Weights of a small GPT-style language model, trained from scratch on English Wikipedia: width 384, vocabulary 22628.
Each number is 500 + 40 x the weight over its row's rms, rounded and kept within 0 to 999. Layers, rows and columns count from 0. Numbers have three digits each. The size before them is the row's rms in percent of the matrix's.

# layer 6 MLP down (transposed), 2304x384, rms 0.0468, rows 767-774, columns 0-191
108:454500494516479482534500473458450497472484536503514499473500500475495569481479487438432516468470522506526459512499529489530477557490589467499532500549541419562503457479588577506469518482503459550478524455456497505543561499514605496538521527501592493565540482514557470519514452527488501522492458490503435463505520440459551479388529472519411465534503524461510546496470555499429560488488458501484432511483510639498467532567510490464507504513497519445542544478526504481490452557541468505451533439448532527487549417520530465512534439571478469471451547516555521474510447486464518559
106:517543530406510499538453557471520508496482477493466511511536508500490487490579530495494515520514453534510483480495533488461459463471539533482491497457461445516501558555579454560547445502572495513508477525481508494434508534526454542452514562456472508524565440473571505470403442507507542576429469515442494476490505479523495565478567529545483484536504480445491453503452443511531465564525514505534564512466530568517476540484586468481421447498515511472473505525560494485422498489503465499473478474566551470471553474494525566474528512527489484509493558536436507520505558541513501507
103:561474515518493472534567517495557585457487394545459527501516539558474537483531454628475492519475530506467578542505440499524543490443472463535432490506494500545489469528488528528453469466578506515545508569549614510487429506500493496495563439565550428440471482484497425451540568491477475487494535508526518532472532456499466460516472471496519489500499468517450521521544466486437444570568548523500487549511500469503470493471508545513537469551497463499541470543483455503425547480516449452479503521535504595452508527484566464527470457488484490484464463517538532555390493482582441461
107:551439480507557486432481504546503502533483479555486546458463540561421524552433501517470463534502503521517525471464505553522544449461484500498474537531499464558569477517448503496572519480528568549519555434457568541469538438481474507470492518535535554502466560478467530542586484515531506474440527506473521500456483487494559547495544503526569462536521506483524519461475512564445476547480530508501537457486557502539564514495406506513497522419502437437563460477462465515498506482449501558502554514577516601492479492493658499533534500523455517514519431501504541547479524510526494527
105:472477489509449493523494473503537545479523491459477497469499527430518538445540493498509502478496498546468421477476510521514523492480465533471465556502511539517495481566464505483478546571442534516456484519542452451477472542465509497480532576480496525477475550522512413501436435470453553409517464527510496460485452480477532486463446522441512486470468472468510539465436534518503609567462439545532523469550562488466510555414513436427554468463560547521549549548485528417421529562518543460499615498482553540520511563532476472543440498560511472434502509535413522495547561453477504485
097:500570536489450517559488546512547637462430419637536544507473512501443485479452492552519486547532554518526456540434464492499538511519485500469427552547496599534416505477523494519522498487484565463510426483515505546503457551496487516451497498433475477446468527482514447506548521530560508512543494517499525507518490528529546507474525470457449539472532477534455472517522481483531505514437544506499426490473482571451425401521505511526517497495512487594519503507480516476570499516454514412489460425547530502542481470515510421426480493472590486495497547523463513431490484483544529524
031:481479506550494548515477451479532502480446592508433491525480539420580474457506571501532494442445519526490459483492457461548465514499476542481486423480474474404531501452463501489589521538485487496500506586576472485497548461558550492506449473477530536585495497519517539481473467483426526546497510467495544540505460451487519422518459497512521496501589471454577518535533519497523535533408495490530562568463525506510462531510554497458502526492583503531527529498422471432559428539454541547504450540474542451433426513489416489543546492513496607549405547500548489551416454449430552533
099:470482462443613491476478508481430428486564538412535455570510538538476418488433454487506478507532528489518502463491459472592536475501544487459498461541534473486453489531471538544536481456556545491539543507464459395452521483470493497571465475460475493519421555556548510446460492441511495471495481483472484491475456565525496512448548604473499464509571465523469478536495457458452497482457480514458462551425492508488478474499395485487496526534486438399477506477517559587520513461489516506486578484459500478537505505476473422497446508584518490470433534520541449498430559437548485447
# layer 6 MLP up, 2304x384, rms 0.0524, rows 768-774, columns 0-191
106:462494505573485561490509463526505526465502469444458464509451452447495520486539498432543500472555513536490519484510496550522480485549550520467513436453525464506517519454497459483428467505530502512470544518486498509471519524484515482511501479528527436515501457460569506586488486582460522445501561475577474469546465463528512473579545504444498417513486491489531520507496555497550523507522440571433434478510368479601544538487544442543509508491450538453474505474519476508535469430488518582409505509571462487525470486464501490450505480465507450489499492485536451474503489524498536515
106:503454529527499505485467476432517542519468508511481477573558518483532479568567494517475479498481541429514451486563486529475565442465465499554564487498489601545457536467505504392411557493533510526441557491557458494496496474488515466564424517483483515571548497548497458528462479519500600444484491538442508467489539546506500533583505537580508471482510563443484516506480535533450522503437510496490510466499549454484524549528542567496498491551421508508529458523577548474459565521452463522477549504510482462517541501501506484511531466540482364588497533580482497496497520494442532520
110:501522503548470519498480498466500519499472423482435513546398462562459493576499507502468522511516491493407500541515478548461463508491512436469524445496500492512532489465489551549491532512489543543459515567481472521516512437469541503481517472456486511562598492499556526537519572490454494417538504445465496447500518525468530477476511428502467516516490490524501533517459516559483527533473591522433467525524443500489504532546499553547459512538475489496514482449488541457544516439526481516438525403452506546497464434530487516560542524518581480468477508504529467462501533493454596526
102:484508530497529490449514492473593496503540507482516503453428480473473486543475570460474558426565520495519486462520430545497497436553509516457478520473527544450516461514479514483504545529549444511447563530449407485421511514557467449488520434494513507478550457468527501447528474445441472482396494545547562468468489546520479557471535551479517467441507513512573545497527476488523632545504556505529528505534550507524458525525443480525458505479489534497553525447415550439459553496547527478555565543497532496473614551515436459547462537492455453523499559464448560536531453504505501566
103:460460536468410422417512470525476493500510476484544534546547529548402502518456452506513492515495597501481461513518519508429493433487436540547469547481449535547482539456493440497479578531492477439516530501466505508494453510457529495466462474503505458529461546492569493531572534605513519516507566541533469446534496472577438439451489554508437429521546445453502539494502567513467513570488493521440467510475470572487552528511538530516510531534511484476497513487529516525487495514479493472473509461450479438498513458622503471493522451509504443555498527429484531418552527416542579543
038:525391544580520574472562546496520468487449452448515509519407486513370586442557587438491505440546519508488500514492484539505519514550504495451522569469493517506482519498500444443442454548509478499415559481514437556511493502574512473549507485544596516538483499456504506503531520507513475496516478489424538449529508429460542487520508464462425543579441486550546506415514514481465525572474495469452514518568518557505530576432460506551512573494484510476522451458527473459534465460499614529454451489421468568498445506502473540577525494514426410493541530521540518443519485506505499534
098:476351530455408469443515528565453473529443491523522510534483483485484453495487567528575562447465513513536488511480499504507538509491456502508519507434433486495475525514468531587599547541464587502538500434527489540530485536569528545492453501504529499454430465520489522465519541456486543483459469485483495479475463365498608500527472505437423480486526479463569516500530504384547517550461563451547495504491469500506538545534432509527514524518517478485469504527517473530473465457495559489526468533495504533579558438461501559516474561518531485518551489535577492488597445480557477521